Each number is 128 + 24 x the weight over the matrix's rms, rounded and kept within 0 to 255. Layers, rows and columns count from 0.

# layer 7 attention output (transposed), 192x192, rms 0.0858, rows 56-91, columns 0-31
[[115  75 115 123 143 135 170 166 189 128 124 145 132 101 133 152  94 116 150 133 153 118  95 124 116 114 117 101 120 151  96 100]
 [117 145 151 143 119 140 138 153  80 152 117 128  84  88  82 107  85 172 134  83 101 146  88 147 146 124 144 188 157 129 146 104]
 [164 124 150  97 127 130 111 114 120 151 106 162 129  96 145 122 121 147 144 129 131 121 127 123  84 127 135 111 154 118 157 168]
 [111 104 142 106  98 145 167 167  94 141 106  84 175 116 143 115 126 132  69 101 143 148 164 158 105 102 101  96 149 154 120 133]
 [129 127  92 132 145  98  83 118 118 134 142 144 148 101 128 130 142 145 106 101 161 132 110 154 113 122 131 123 158 145 182  89]
 [158 108 144 103 139 150 209 125  73 123 144 104 129 120 139 146 152 155 135 123 109  96 111 138 141 169 132 146 108 163  88 156]
 [115 140 123 125 102 136 105 121 154 130 128 140 159 155 141  87 115 107 132 118 112 116 104 118 128  94 117 153 101 130 101  89]
 [ 76 119 112 133 124  90 147 154 138 140 143 146 151 106 141  90 151 139 116 122 140 141  99 157 154  83 146 134 129 101 106 103]
 [111  88 170  85 134 106 136 169 130 135 136 138 128 131  86 101 145 116 142 146  96 129 129 129 140 110 121 155 112 131 110  87]
 [125 140 114 117 114 143 138  70 131 125 109 153  99 153  72 148 143 149 149 108 166  93 102 129 141  88 127  85 126 134 155 126]
 [132 146 108  71 130 159 137 156 137  99  98 120 120  90 115  84  99 143 150 121 122 129 139  83 169 190  95 154 166  91 121 111]
 [135 181 148 134 118  79 115 153  87 128 129 123 139 129 127 100  94 118 108 129  75 107 116 136 102 125 130 153  97 141 133  95]
 [ 93 128  70 140  75 102 135 109 173 117 143 147 108 159 145 133 127 118  93 146 142 159 119 106 138 128 133 122 120  89 118 137]
 [108  77 133 109 139 136 145 102 136 134  77 113 139 122 150 128  95  68 115 171 164 146 120 122 119 116 146 135 165 151 136 105]
 [124 131  62 110 137 183 165 103 102 120 105 111 127 113 127 127 178 139 126 117 140 139 136 117 119 139 130 114 163 142 122 128]
 [174 113 177 156 112 116 116 120 142 142 110 126 125 143 146 118 125 115 105 100 119 143  98 135 134 133  83 137 116 145 108 157]
 [123 115 153 109  81 159  68 109 110 137  80 133 139 151 173 126 101 123 164 121  63 171 111  98 114 143 132 163  88  97  96 153]
 [170 104 125  99 138 133 148  93 127 107 165 151 128 131 176 122 138 162 173  95 137 113 139 135 133 145  87 152 134  76 101 115]
 [138 109 132 100 118 104 130 126  85  91 143 139 112 123 147 113 115 163 110 124  85 163  88 121  98 145 128 128 115 162 135 100]
 [116  97 126 147 112 114 148 107 115 135  85 115 138 101 138  99 138 119 131 118 132 126 120  90 119 146 143 129 115 135 136 123]
 [123 159 129 162 173 123 119 101  91 150 131 125 127 124 126 177 108 109 141 129 110 140 101  92 149 127 100 120  83 123 161 158]
 [140 109 154 103 127 165 136 135 133  99 125 141 129 161 141 132 108 133 133 128 102 141 121 134 159 163 114 138 131 146  94 101]
 [129 129 125 122 102 140 139 103 107 133 120 132 118 120 115 153 140 140 104 103 105 125 159 149 139 153 129 120 168 141 164 145]
 [100 123 121 106 138 143 109 143 165 122 100 155 140 130 147 139 131  80  97 135 100 144 113 109 126 121 154 118 130 151 141 127]
 [110 128 117 137 123 130  82 110 156 135 125 149 100 160 127  91 108 152 123 142  97 118 109 134 141 130 125 132 130 164 130 122]
 [117  95 159 144 140 146 170 151 131  99 148 126 127  88 154  89 104 119 140 135 113 123 113 112 102 157  98  94 135  81 147 110]
 [133  79 117 167 120 147 144 119  97 164 131 174 109 140  99 122 148 117 150 115  84 124 177 136 122 121 125 170  94  61 130 153]
 [145 126 162 131 127 131 153 124 146 116 151 132 136 138 161 102 137 104 118  82 131 113 109 122 118  59 182 135  94 130 148 119]
 [103 135 146 138 154 150 149 156 133 143 120 117 132 153 112 120 152 172 118 134 123 165 132 140 192 102 132 181 173 176 103  99]
 [ 76 114 161  91 145 155  98 135 132 151 116 127 131 122 161 125  97 121 132 106 107 127 155 100 119 147  96 157 141 150 149 129]
 [127 111 100 107 157 160 143 128 114 127 187 109 118 129 164 165 108 142 123 163 140 112 129 108 103 108 117 171 142 104 169 105]
 [157 117 124 168 100 132 117 129 146 114 148 129 131 125 131 125 101 109 101 126 124 124 138 150  87 115 152 147 128 160 135 139]
 [114 144 129 108 143 135 129 109 105 116 121 144 176 136 158 145 157 133 144  93  97 139 119 118 148 115 138 141 129 121 195  94]
 [ 99 127 110 163 106 121 135 130 152 120 164 118 149 118 115 117 132 136 107 149 127 116 137 147 117 151 103 108 149 165 136 146]
 [120 138 137 146 125 129 149 120 134  87 152 143 156 142 119 115 152  95 153  75 149  99 115 116 151 111 158 139 101 141 127 136]
 [120 122 144 115 146 126 142 118 155 143 148 130 148 155 143 155 132 140 153 139 114  85 112 123 113 130 147 158 153 127 109 141]]
# layer 7 attention value, 192x192, rms 0.104, rows 57-92, columns 0-31
[[105 122 136 118 156 102 152 140 120 166 119 154 149  57 103 132 147 123 128 112 150 176 138 157 138 144 115  94 104 103 161 130]
 [136 139 138 166 113  62 142 140 142 117 121  75 135 165  99 102 151 167 125 132  71 148 143 130 144 111 147 168 155 134 120 164]
 [126 131 159 136 112 115  95 107 123 164 175  94 114 133 103 117 151 172 134 152  94  81 114 125 123 151 144 163 141 123 135 157]
 [149 111 136 124 103 138 122 126 128 140 104 109 123 146 142 118 118 103 164 105  92 111 129 142 117 139 161 147 115 113 147 156]
 [128 122 134  56 149 122  94 149 104 116 169 131 138 129 126 100 131  84 111 104 191 145 153  93 111 159 109 129 124 124 121  76]
 [ 90 126 128 162 126 100 115  46  79 144 147 120 156 139 188 136 162 161 134 148  98 150 140 100 130 175 104 132 130 139 175 152]
 [137  90 122 130 100 130 135 104  88 136 105 144 109 116 132 125 147 136 131 130 105 138 130 115 141 142 150 107 131 134 128 132]
 [ 99 162 117 133 133  94 156 101 143 151 121 136  97 117 166 127 136 112 102  72 186 145 136 139 119 108  79 109 138 115 118 160]
 [116 132 115  90 138 177 108 168 102 159 115 128 122 107 172 116 119 168 132 135  99 113 148 148 154 144 130 137 152 111 153 127]
 [118 132 105 138 139 131 119 124 167 123 110 147 116 147 149 138 149 104 109 126 109 152 147 142 114 109 140  91 117 126 155 100]
 [112  73  87 185 133 197 111  87 158 115 103 146 122 136 163  81 123 169 128 109 122 127 150 166 179 133 141 126 144 139  82 152]
 [162 110 138 116 142 174 120 134 112 143 129 132 181 148 136  93 135 130 137  78 147 172 165 132 109 126 113 100 151  96 138 122]
 [133 135 113 126 115 131  88 128 107  86 177 123 158 109 156 138 154 141 122 109  86 110 108  91 118 141 143 112 123 120 178 141]
 [137 161 127 133 138 145 118 142 114 114 150 138 145 148 129 170 119 134 163 186 147 136 132 138 102 125 126 125 132 107 158 124]
 [113 103 142  80 117 137 131  86 122 140 145 136 116 110 134 140  72 106 145 167  98  93 159 123 100 100 154 125 131 129 130 156]
 [101 115 107  78 114 131 123  91 108 131 114 105 118 107 140 125 112 107 120 126 132 100 162 117 123 102  94 131 156 160 160 122]
 [131 133 158 114 123 125 124 154 119 116 115 148  89 147  80 142  68 118  98 178 140 143 104 133 121 120 179 106 113 125 122 135]
 [130 110 134 124 129 143 128 144 127  87 122 125 114 129 137 123 132 133 104 132 127 134  93 121 139 123 145 111 130 115 125 157]
 [117 109 165 129 119 124 109 138 127  93 155 139 101 153 148 138 101 127 155 152  93 133 132 149 125 130 125 175 158 155 129 133]
 [133 126 145 126  95 157 104 144 138 106 100 133 107 118 140 133 101 159 121 157 121 102 122 129  98 111 145 114 186 151 136 102]
 [ 90 137 125 150 131  97 134  84 110 145 138 104 139 110 153 106 167 107 114 163 171  94 111 119 125 143 153 110 124 125 178 174]
 [113 118 125 120 126 126 152 126 138 126 129 160 152  90 120 149 132 137 129 125 122 122 111 138 153 109  74 119 111  93 122 123]
 [101 102 162 155 137 110 120 121 102 135 134 151 113 135  93 143  83 152 155 123 104 110 159 110 108 152 106 111 175 141  97 140]
 [126 126 133 140 131 136 145 107 134 151 172 138 105 129 139 149 138 170 122 125 137 123 136 148 100 111 146 134 135 113 150 133]
 [130  94 146  92 104 109 150 121 133 131 139 111  95 122 123 137  62  54 140 113 116 149  82 100 142 100 176 128 164 154 124 141]
 [181 166 117  75  93 123 126 157 154 103 132 117 119 128 106 116  94 141 133 109 160 102  98 161 117 134 119 135 107 160 123 131]
 [142 111 165 116 104 103 135 111 124 192 112 138 120 127  74 121  99 121 146 142 118 144 117 104 107 146 109 132 114 149 128 159]
 [116 164 150 119 165 139 108 132 108 158 128 159 134 128 131 153 182 134 118 135 173  92  95 123 102 184 101 122 118 111 153 116]
 [159 138 118 152  89 147 185 123 124 141  92 126 106 128 162 127 149 124 135 160 108 133 106 127 153 126 131 134 155 118  98 120]
 [168 153 141 151 124  82  76 145 101  75 119 111 118 116 126 100 111  96 164 134 138 157 126 123  98 109 167 103 138 129 141 152]
 [ 94 128 131  75  90 116 151 118 104 134 135 115 107 174 136 119 143 147 154  98  93 119 103  97 149 155  96 143 135 154 110 151]
 [157 148 145 129 131 135  89 126 127 145 157 151 123 104 122 111 154 103 114 134 148 106 116 123 119 138 111 136 119 128 134 128]
 [137 105 121 110 151 144 147  88  85 116 125 134 122 120 160 142 136 120 166  95 125 126 125 133 171  81 105 154 133 151 120  84]
 [164 129 141 110 163 138 155 155 178 177 134 146  94 105 101  70  91 118 133 162 162 120 125 145 100 132 131 118 109 108 122 142]
 [110 151 130 146  85 137 116 148  81 148 128 130 131 104 158  97 111 112 117 100 152 162 153 152 131 135 117 130 145 126 121 102]
 [127 134 120 130 127 125 137 129 104 131 105 127 153  96 131 166 128 117 116 151 138 116 146 140 145  93  90 171 104 103 139 118]]
# layer 7 attention query, 192x192, rms 0.106, rows 64-127, columns 0-31
[[138 131 109 138 133 154 152 162 115 131 110 146 127 127 121 133 124 145 106 154 160 149 112 126 126 130 141 157 139 106 136 105]
 [104 115 144 102 124 167 147  75 140 131 127 153 127 116 175 129 125 113 132 100 150 108 100 108 112 114 120 161 117 116  86 126]
 [127 105 136 121 104 125 148 142 101 177 126 114 113 126  95 124 149 106 105 132 154 110 115 131 118 161 150 135 114 119 146 107]
 [128 100 138 129  76 151 148 152  64 161 103 154 116 107  98 113  98 123 101 115 150 142 147 141 114 139 139 133 147 129 134 117]
 [152 113 112 148 111 132 145 129 115 130 150 119 113 118  96 120 139 126 143 159 144 107 142 160 160  98 126 132  99 131 127  89]
 [126 118 116 125 164 149 157 148  85 120 145 123 142 140 130 109  96 152 140 121 132 166 131 115 117 129 151 144 130 114 144 108]
 [129 119 153 118 104 104 119 118 132 140  98 112 153 122 143 126 145  87 132 125 107 132 144 158 153 160 138 145 147 152 140 146]
 [120 131  80 139 142 112 128 106  97 134 145 122 115 105 126 132 153 113 109 146 112 139 153 152  76 166 117 121 155 114 125  98]
 [143 173 133 179 129 119  86 146 113 137 145 130 112  75  91 123 137 171 109  87 152 127 110 151 140 121 168  87 135 171 128 119]
 [127 103 131 159  76 133 139 125 160 130 126 132 120 123 132 112  75 106 166  96 134 113 136 138 130 168 117 156 169 117 135 104]
 [158  93 128 153 143 136 127 151 143  96 125 103 144 132 129 115 106 146 153 152 130 142 123 183 127 145 116 141 123 146  92 101]
 [147 169 100 106 130 123 140 131 118 155 118 117 122 124 107 104 146 170 117 144 100 141 105 123 112 173 136 142 151 146  98  88]
 [147 128 115 118  87 123 111 127 147 157 134 124 140 119 125 127 156 118 138 128 133 116 145 109 113 102 139  97 166 125 158 113]
 [120 128 143 121 100 122 134 143 104 168 141 116 124 130  95 145 113  77 141 102 108 123 158 101 131 132 162 138 116 112 152 132]
 [181  77 153 102 128 174 149 173 137 151 113 172 147 103 127 105 129 142 132  96 144  94 123 124 126 115 105 167 160 120 134 162]
 [133 151 149  61 120 161 101 140 105 116 111 159 126  95 163  92 108 193 143  96 131 151 135 108 137 138 117 181  91 171 139 117]
 [102 142 110 132 160 110 159 153 137 116 126 106 155 144 151 152 125 136 134 164 161 129  98 108  97 110 146 118 150 153  91 107]
 [138 103 114 153 132 124 173 132 143 104 134 154 121 121 124 133 120 127 133  90 141 111 141 122 124 103 140 105  99 129 128 131]
 [118 149 133 188 118 137 122  85  95 144 125 142 107 132  99 107 103 125 114 175 142 125 143 109 135 125  91 101 155 118 142 111]
 [109 121 177  96 125 183 107 101 168 111 113  99 103  89 183 149 109 174 146 131 137 139 127  92 113  85 144 133 136  97 140 135]
 [127 149 129 109 107  97 106 114 144 152 121 131  91 152 111 100 151 171 104 121 106 124 111 132 119 160 121 143 102 129  93 162]
 [125 110 112 183 150  93 169 135 152 181 114 131  90 115  98 127 172  92 151  87 107 142 132 138 107 120 164  98 127 128 125 137]
 [159 137 136 127 130 136  82 160 129 129 127 115  87 137 145 148 151 126 119 152 132 149  86 120 123  93 104 121 117 144 138  93]
 [103 127 149 136 172  86 141 142 147 135 134 181 154 113  74 137 108 157 167 113  95 136 144 156 120 116 122 133 105 119 122 116]
 [150 137 119 140 134 120 132 109 121 143 110 112 128 147 104 131 141  96 135 158  88 118 146 112 139 139 128 135 108 125 165  97]
 [158 121 112  95 163 134 125 121 138 114 118 106 149 131  83 124  96 105 160 150 111 112 162 143 120 134 139 143 158 161 158 122]
 [123 133  94 163 136 128 113 126  97 106 138 142  80 144 125 122 165 128 143 147 154 155 108 171 109 139 108 128 163 179 131 138]
 [114 103 140 107 178 159 144 174  87  96 143 136 190 141 175 114 116 161 194 130 152 118 135 115 132 110 109 148 128 115 167 179]
 [120 135 123 112 110 153 116 150 116  86 145 164 121 129 130 144 167 157 138  90 141 109 138 137 113 143 116 134 130 155 123 122]
 [110 128 136 111 145 127 110 193 133 121 100 114 160 113 114 109 138 128 171  98 120 173 150 131 142  46  71 179 107 148 141 128]
 [134 123 123 153 127  99 119 133 152 150 149 157  80 114 131  92 116  89 158 121 150 143 121 125 117 123 113 151 130  96 129 125]
 [124 124 135 110 100 160 150 135 160 127 114 126 144 140 139 123 132 119 157 132 141 113 105 103 126 137 113 103 138 127 149 165]
 [152 140 117 130 124 140 135 130 123 100 108 113  94 149 125 116 154 125 100 126 112 123 130 127  90 143 112 126 131 160 153 105]
 [136 111 115 120  80 139 131  87 105 173 117 101 162 138 126 113 125 121 136 113 177 130 147 121 106  96 116  94 146 136 130 108]
 [161 136 124 147 171 130 130 126 106 125 151 140  83 139 137 152 147  78 126 119 139 123 126 105 150 126 134 109 134 104 166 159]
 [ 83 105 110 112 120 140 106 123 109 112 138 150 121 121 120 151 163 161 132  90 126 111 114 115 152 126 162 142 105 132  92 143]
 [136 135 107 116 138 121 114 135 136 115 111 122 121 134 119 133 185 111 134 128 187 144 140 142 136 106 128 120 119 137  95 115]
 [176 145 131 148 110 135 105 137 115 137 132 115 141 134 136 145 111 123 139 124  97  84 135 142 104 150 134 132 118 161 135 189]
 [148 120 126 117 159 145 128 137 131  85 124 150 145 113 159 133 126 140 153 153 130 166 135 102 178 139 124 130 124 141 102 114]
 [129 136 165 157 112 157 178 134 158 106 112 116 133 134 157 152 110 145 154 151 119 140 145 136 103 119 131 147 128 127 134 153]
 [ 98 148  82  88 140 142 162 122 127 124 154 150 134 104 120 129 110 104  90 160 110 110 147 139 141 150 135 152  89 110 136 126]
 [105 175 113  85  87 104 155 112 146 136 128 109 164 164 101 114 131  92 125 158 122 143 133 142 139  96 112  86 144 148  68 136]
 [132 144 122 156 143 139  78  82 134 140  77 142 107  97 105 127 104 121 130 121 128 150 164 160  68 113 107 111 154 136 126 104]
 [155 124 106 164 119 104 117 100 111  84 111 124  89 146  83 101 127 151 104 161 116 171 122 116 154 127  82  98 149 167 143 110]
 [106 121 151 129 147 138 121 111 129 100 133 109 128 141 126 130 135 132 143 143 120 125 148 110 136 144 115 147  89 115 151 139]
 [122 122 131  98 114 154 146 161 101 131 147 114 174  93 101  93 112 147 110 118 133 130 139 110 157 114 132 163 130 123 114 152]
 [109 119  84 100 136 148 111 121 149 104 111 135 130  93 175 123  72 124 121 149 134 129 132 138 149 176 121 159 123 140 128  97]
 [139 108 136 148 173 159 128 102  83 136 142 141 134 113 116  93 106 120 124 163 124 128 126 158  94 165 107 165 114 100 117 139]
 [105 129 177 118 135 117 131 149 131 109 157 132 114 156 111 120 110 134 123 111 123 121 168 132  98 150 161 151 101 144 122 122]
 [137 154 122  98 181 137 116 109 149 124 142 151 110 142 142 140  95 177  74 134 123 118 151 100 158 147 128 175 162 132 100  97]
 [ 93 135 137 123 106 123 119 109 105 146 116  97 126 121 132  93 132 116  79 108 149 110 106 110  84 118 155 111 115 149 150 121]
 [ 85 124  84 142 138 139 134 175 146 163 123 135  83 145  81  95 139 146 129 117 119 138 165 175 124 127 136  74 110 114 129 128]
 [ 97 132 168 100 135 184  89 120  80 117  80 152 116 114 197 144 114 165 134  81 123 176 123 132 103 114 121 175 139  94 131 133]
 [154  68 152 123 107 165 166 106 137 124 152  99  94 121 108 136 101 113 170 130 113 108 132 117 113 126 138 158 127 107 114 150]
 [ 95 160 108 125 125 125 149 119  86 154 148 118 131 106 111 150 123 108 145 146 145 109 114 117 111  73 133 148 138 175 127 144]
 [116 149 167 117 156 127 125 124 123 130  74 149 131 126 145 152 139 162 149 136 138 145  91 107 129 126 104 100 105 120 158 142]
 [126 111 127 115 176 155 115 141 118 155  98 170 144 116 164  93  99 174 116 114 125  94 138  93 126  83 147 151 130 119  92 132]
 [115 161 121 140  85 141 148 183 150 101 155 124 148 141 140 150 131 112 157 124 136 115 136 120  94 144 139 133  95  93 122 127]
 [143 131 166 122 121 166 111 126 151 137 112 121 106 145 104 140 121 123 156 211 163 159 160 129  83 175 110 107 121 134 157 160]
 [109 148 109 127 145 100 139 131 153 127 158 148 111 133 127 168 137 130 158 156 134 136 112  92 135  76 131 120 150 136 141 158]
 [ 97 163 133 120 108 154 158 133  97 146 150 135 127 113 139 116 121 133 102 128  90 160 115 175 122 109 121 145 115  93 141 113]
 [159  98 108 153 151 134 114 122 129 144 107  96 113 122 139 157 145 101 100 187 139 148 157 130 126 108 106 103 137 105  99 129]
 [172 125 113 102 140  87 142 124 137 139 152 109 139 152 106 104 160 161 142 120  85 145 144 185 160 140 128 131 142 118 120 125]
 [121 107 147 105 119 136  96 167 129 140 126 117 122 124 125 139 123 100 122 140 163 137 120 104 137 107 107 144  85 130 142 123]]
# layer 7 attention key, 192x192, rms 0.106, rows 64-127, columns 0-31
[[102 118 127 148 109 144 146 133 180 154 124 142 162 114 111 123 117 113 122 116 108 108 105 107 138 100 121 129 163 116 115 144]
 [118  81 116 130 123 143 108 114 100 131 151 114 125 148 110 138 132 163 103 163 141 113 134 118  96 131 159 129 130 124  99 103]
 [145 142 109 101 127 115 166 176  86 181 157  90  85 103 111 102  68 101 150 130  99 125 135 111 158 106 180 121 148 118 143  96]
 [177 146 148 128  99 146 111 128 131 117 100 136 132  86 125 145 127 121 111 132  85 137 117 109 119 104  69 121 118 149 155 104]
 [179 141 118  75 172 168 148 136  97 105  87 137 152 108 134 102 104 142 142 117 172  93 113 133  90 125 101 160 131  92 147 115]
 [116 109 124 131 125 128 150 155 101 105 119 131 113 156 135 118 116 112 144 146 117 119 125  97 120 117 143 171 115 142 108 134]
 [135 137 171 110 125 121  93 135 106 116 143 110 140 111 127 145 121 124  95 140 154 143 157 136 108 125 160 103 123 134 107 137]
 [157 145 150 163 106 106  92 100 104  89 155 119 123 111 166 123  67 143 123 132  95 136 100 103 111 140 177 109 133 143 101  82]
 [119 106 155 146 103 124 177 104 158 114 139 118 121 110 102 128 123 143 132  96 145  93 148 142 130 116 127 131 154 157 120 108]
 [160 119 133  80 127  91 133 144 129 132  99 172 140 107 129 118 124  87 123 171 121 108 126 101 118 111 125 157 105 140 106 135]
 [129 132 160 141 129  88 121 135 111  94 144 138 153 114 155 156 118 132 151 100 135 131 159 150 131 124 101 171 173 130 132  97]
 [147 102 149 132 134 126 180 154 104 150 143 128 120  96 161 146 117 168 126  87 120  82 115 168 161 199 112 160 152 142 140 106]
 [124 148 138 118 102 118 123 129 161 138 130 136 133  90 153 103 148 108 160 130 105 129 123 117  89 118 128 123 129 107 120 135]
 [121 132 125 120 155 104 107 156 129 150 135 126 151 138 123 153 102 121 113 143 156 148 151 128 130  98 178 133 170  90 123 136]
 [105 107 165 127 133 149 154 147 134 139 136 137 107 143 153 114 159  89 152  96 159 149 116 130 100 110 112 146 123 116 133 120]
 [112 125 102 139 177 118 137  81  94 198 153 122 140 164 115 120 149 147 121 123 133 113 126 113 158 122 114 154 143 119 195 157]
 [139 128 157 101 156 130 141 139 173 143 101 103 149 176 137 122  92 158 127 115 129 114 140 119 111 127 114 112 111 114 105  96]
 [131 113 165 138 146 102 142 151 115 142 163 142 111 136 129 115 136 112  96  84 152 147  97 124  72 147 122  87 118 144  94 147]
 [113 151 139 162 124 142 155 143  84 103  99 120 130 135 146 164  94 106  98 167 126  97 112 153 126 138 131 134  88  91  88  81]
 [129 153 134 141 153 146 124 148 150 106 124 133 179 100 165 127 115 173 135 143 110 131 107 110 123 150  91 157 122 146 179 120]
 [ 83 111 106 101  76 118 119 135 109 103 126  87 113 123  86 102 145 173 141 147 130 139  99 123 123 147  99 152 154 170 153 180]
 [ 98  77 132 162 153 149 112  85 154 128 144 143 103 115 121  99 148 123 141 112 139 154 159 170 150 117 123 126 131  82 132 103]
 [104 145 122 130 134 117 157  92 159 102 125 101  95 138 139 195 137 131 160 151 168 160 134 109 141  94 137 135 101 133 119  94]
 [ 92  89 119 127 145 143 132 104 142 165 157 153 106 110  77  83 146 125 115  74 135 141 132 117 136 142  94 125 104 154 121 160]
 [108 153 115 132  97 107 136 170 119 118  93 126 138 117 162 149 139 124 127 145 132 157 113 113 171 142 135 135 148 152 137  90]
 [101 163 111  88 140 115 135 129 136 155 127 129 140  96 125  97 144 128  95 134 154 114 155 103 151 123 143 172 154 131 121  98]
 [124 145 140 150  74 118 136 144 114 104 112 111 142  99 128 141 120 135 110 145  86  92 114 119 126 126 158 146 143 124 154  99]
 [124  91 118 105 132 146 115 184 110 142  99 129 160 181 118 117 140 136 144  79 102 133 154 138 128 136 159 160 107 102 163 148]
 [107 102  96 137 117 109 164  87 132 121 165 125 139 118 110  82 191 119 116 149 149  88 131 122 125 105 131 153  72 106 142 102]
 [125  79 140 115 132 123 136 139 100 124 138 137 138 143  89 131 135 144 174 139 114 120 155  71 186  77 106 159 164 152 148 152]
 [123 125 111 133  66 157 147 127 117 130 125 126 149 143  89 171 161  96 109 124 133 157 172 106  84 162 129 122 143 135 111 178]
 [134 141 169 156 135 159 142 120 133 148 138 164 142 169 111 160 141 106 107 149 128 128 131 116 138 166 138 135 125 124 128 127]
 [127 138 140 165 148  77 152  81 107 124 111 119 103 120 115 109 136 138 173 132 137 108 144 132 141 150 141 141 152 110 138 126]
 [194 109 194  87  97  98 130 128 154 170 136 125 111 136 142 155 105  98 116 144 159 161 117 104  92 133 145  97 142 101 146 126]
 [149 128 143 118 143 164 157 110 129 134 119 122  94 112 126  83 114  77 132 180 149 111 124 122 124 110 143 120 121 145 121 154]
 [115 117  74  97 114 130 134 153 108 119 128 100 155 143 145 109 150 128 127 120 137 103 105 139 127 119 132 142  90 139 100 141]
 [ 89 142 109  86 127 138 109 113 173 135 107 127 119 144 100 138 158 119  88 101 126 126 147 153 119 118 103 151 143 135 112 123]
 [135 142 142 129 123  92 122  97 120 146 138 151 127 137 129 143 135 194 161 142  99 121 144 125 176 128 107 143 114 161 119 141]
 [134 110 104 129 129  74 110 163 112 126 141 142 153 157 170 107 175 102 119 122 113 117 137  98 148 144 114 124 142 183 124 151]
 [129 117 151 130 138 160 142 127 104 144 152  96 155  89 159 115 103 154 129 160 116 135  95 129 159 151 164 131 121 140 134 120]
 [127 144 132 123 125  96 143  98 146 144  93 123 114 113  84 132 153  97 135 141 126 140 121 105 157 150 150 123 143 125 141 115]
 [106 101 139 140 141 134 114  82 146 118 160 166 148 148  98 119 104 127 116 134 137 147 122 115 128 137 122 167 129 115  94 154]
 [126 156 144 130 135 135  80 135 133 110 168 156 111 109 132 173 160 143  86 136 119 146 144 128 106 164 128 103 154 121 104  88]
 [151 108 129 150 102 117 142 127 123 136 152 158  94 132 147 134  94 124 121  97  98 136 112 137 131 140 118 117 101 103 100  75]
 [108  98 147 144 137 138 113 133 145  91 161 120  78 104 126  97 141 164 161 120 133 106 127 131 120 135 127 155 143 149 164 101]
 [133 139 129 100 131 132 138 165 157 128 119 151 145 145 140  98 133 139 131  86 155 158 138 121 171  98 106 125  77 118 175 159]
 [133 121 111 116 141  98 124 140 114 118  97 102 128 162 130 139 105 138 131 128 170  94 151 101 160 144 163 123 147 104 175 102]
 [128 149 131 116 109 106 166 141 144 133  94 142 122  76 155 165 129  83 122 128 124 111  94  78 118 158 182 107 120 130 124  89]
 [104 124 132 150 127 120 155 113 131 117 117 114 118 157 101 112 108 173 138 131 130 159 156 136 150 168 136 138 130 137 128 180]
 [100 150 106 143 147  98 111 110 143  97 160 128  94 116 147 159 130 122 126 137 124 122 123 115 114 141 148 117 131 127 138 127]
 [101 127 179 125 143 145 125 141 126 116 121 130 149 123 117 105 147 116 119 148 142 144 109  97 124 141 133 128 106 117 122 144]
 [118 148 155 135 132 130 104 129 157 141 105 134 100 118 145 169  94 158 149  96 108 117 126 152 103  95 116 148 127 118 130 101]
 [114 114 123 113 140 126 118 137  82 150 117 114 126 148 163 159 134 120 137 125  96 124 160 151 138 142 136 119 130 101 109 137]
 [155  60 132 146 148 144 130 155 155 123  99 139 145 145 164 134 112 131 156 170  95 132 128 131 117  97 130 133 156 144 111 125]
 [127 108 173 130 121 150 143 136 111 123 152 133 125  88 106  86 138  98 114  66 152 112 116 161 138 101 138 121  99  81 103 116]
 [156 154 125  95 124 152 120 100 107 156 140 122 146 154 130 158 143 129 143 123 129 152 123 132 128 107  93  81 146 134 170 147]
 [ 85 160 142 122 135 131 133 139 132 162 112 152  88 152 151 120 163 153 116 130 113 136 116 128 101 168 138 146 147 159 127 179]
 [137  94 113 143 134 164 133 134 149 127 115 159 162 139 128 135 128 109 173 123 139 124 152 146 154 137 104  97 103  95 114 132]
 [160 153 142  96 133 164 148 134 140 109 160 122 116  98 136 153 127 122 127 157 122 133 153 141 154 159 132 186 126  80 111 112]
 [128 135 133 126 116 124 122 131 144 141 149 106 168 135 127 127 139 120 126 103 163  94 139 140 134 149 106 120 104 113 115 146]
 [120 122 105 159 103  92 123 126 109  96 106 124 140  67 107 143 129 128 108 184  86 105 124 130 122 109  95 134 127 119 122 118]
 [101  86  79  83 149 157  90 116 139 143 110 108 123  96 137 130 143 132 148 193 102 144 105 106 112  97 116 112 171 139 136  81]
 [134 104 133 147  83 141  83  90 125 176 123 143 112 119 138 140 116 132 152 137 123 101 120 104 102 142 157 153 153 142 126 131]
 [ 98 113 116 141 120 110 130 130 126 193 159 117 147 135 138 121 145 143 134 131 103 138 132 138 115 141  94 126  91 112 149 160]]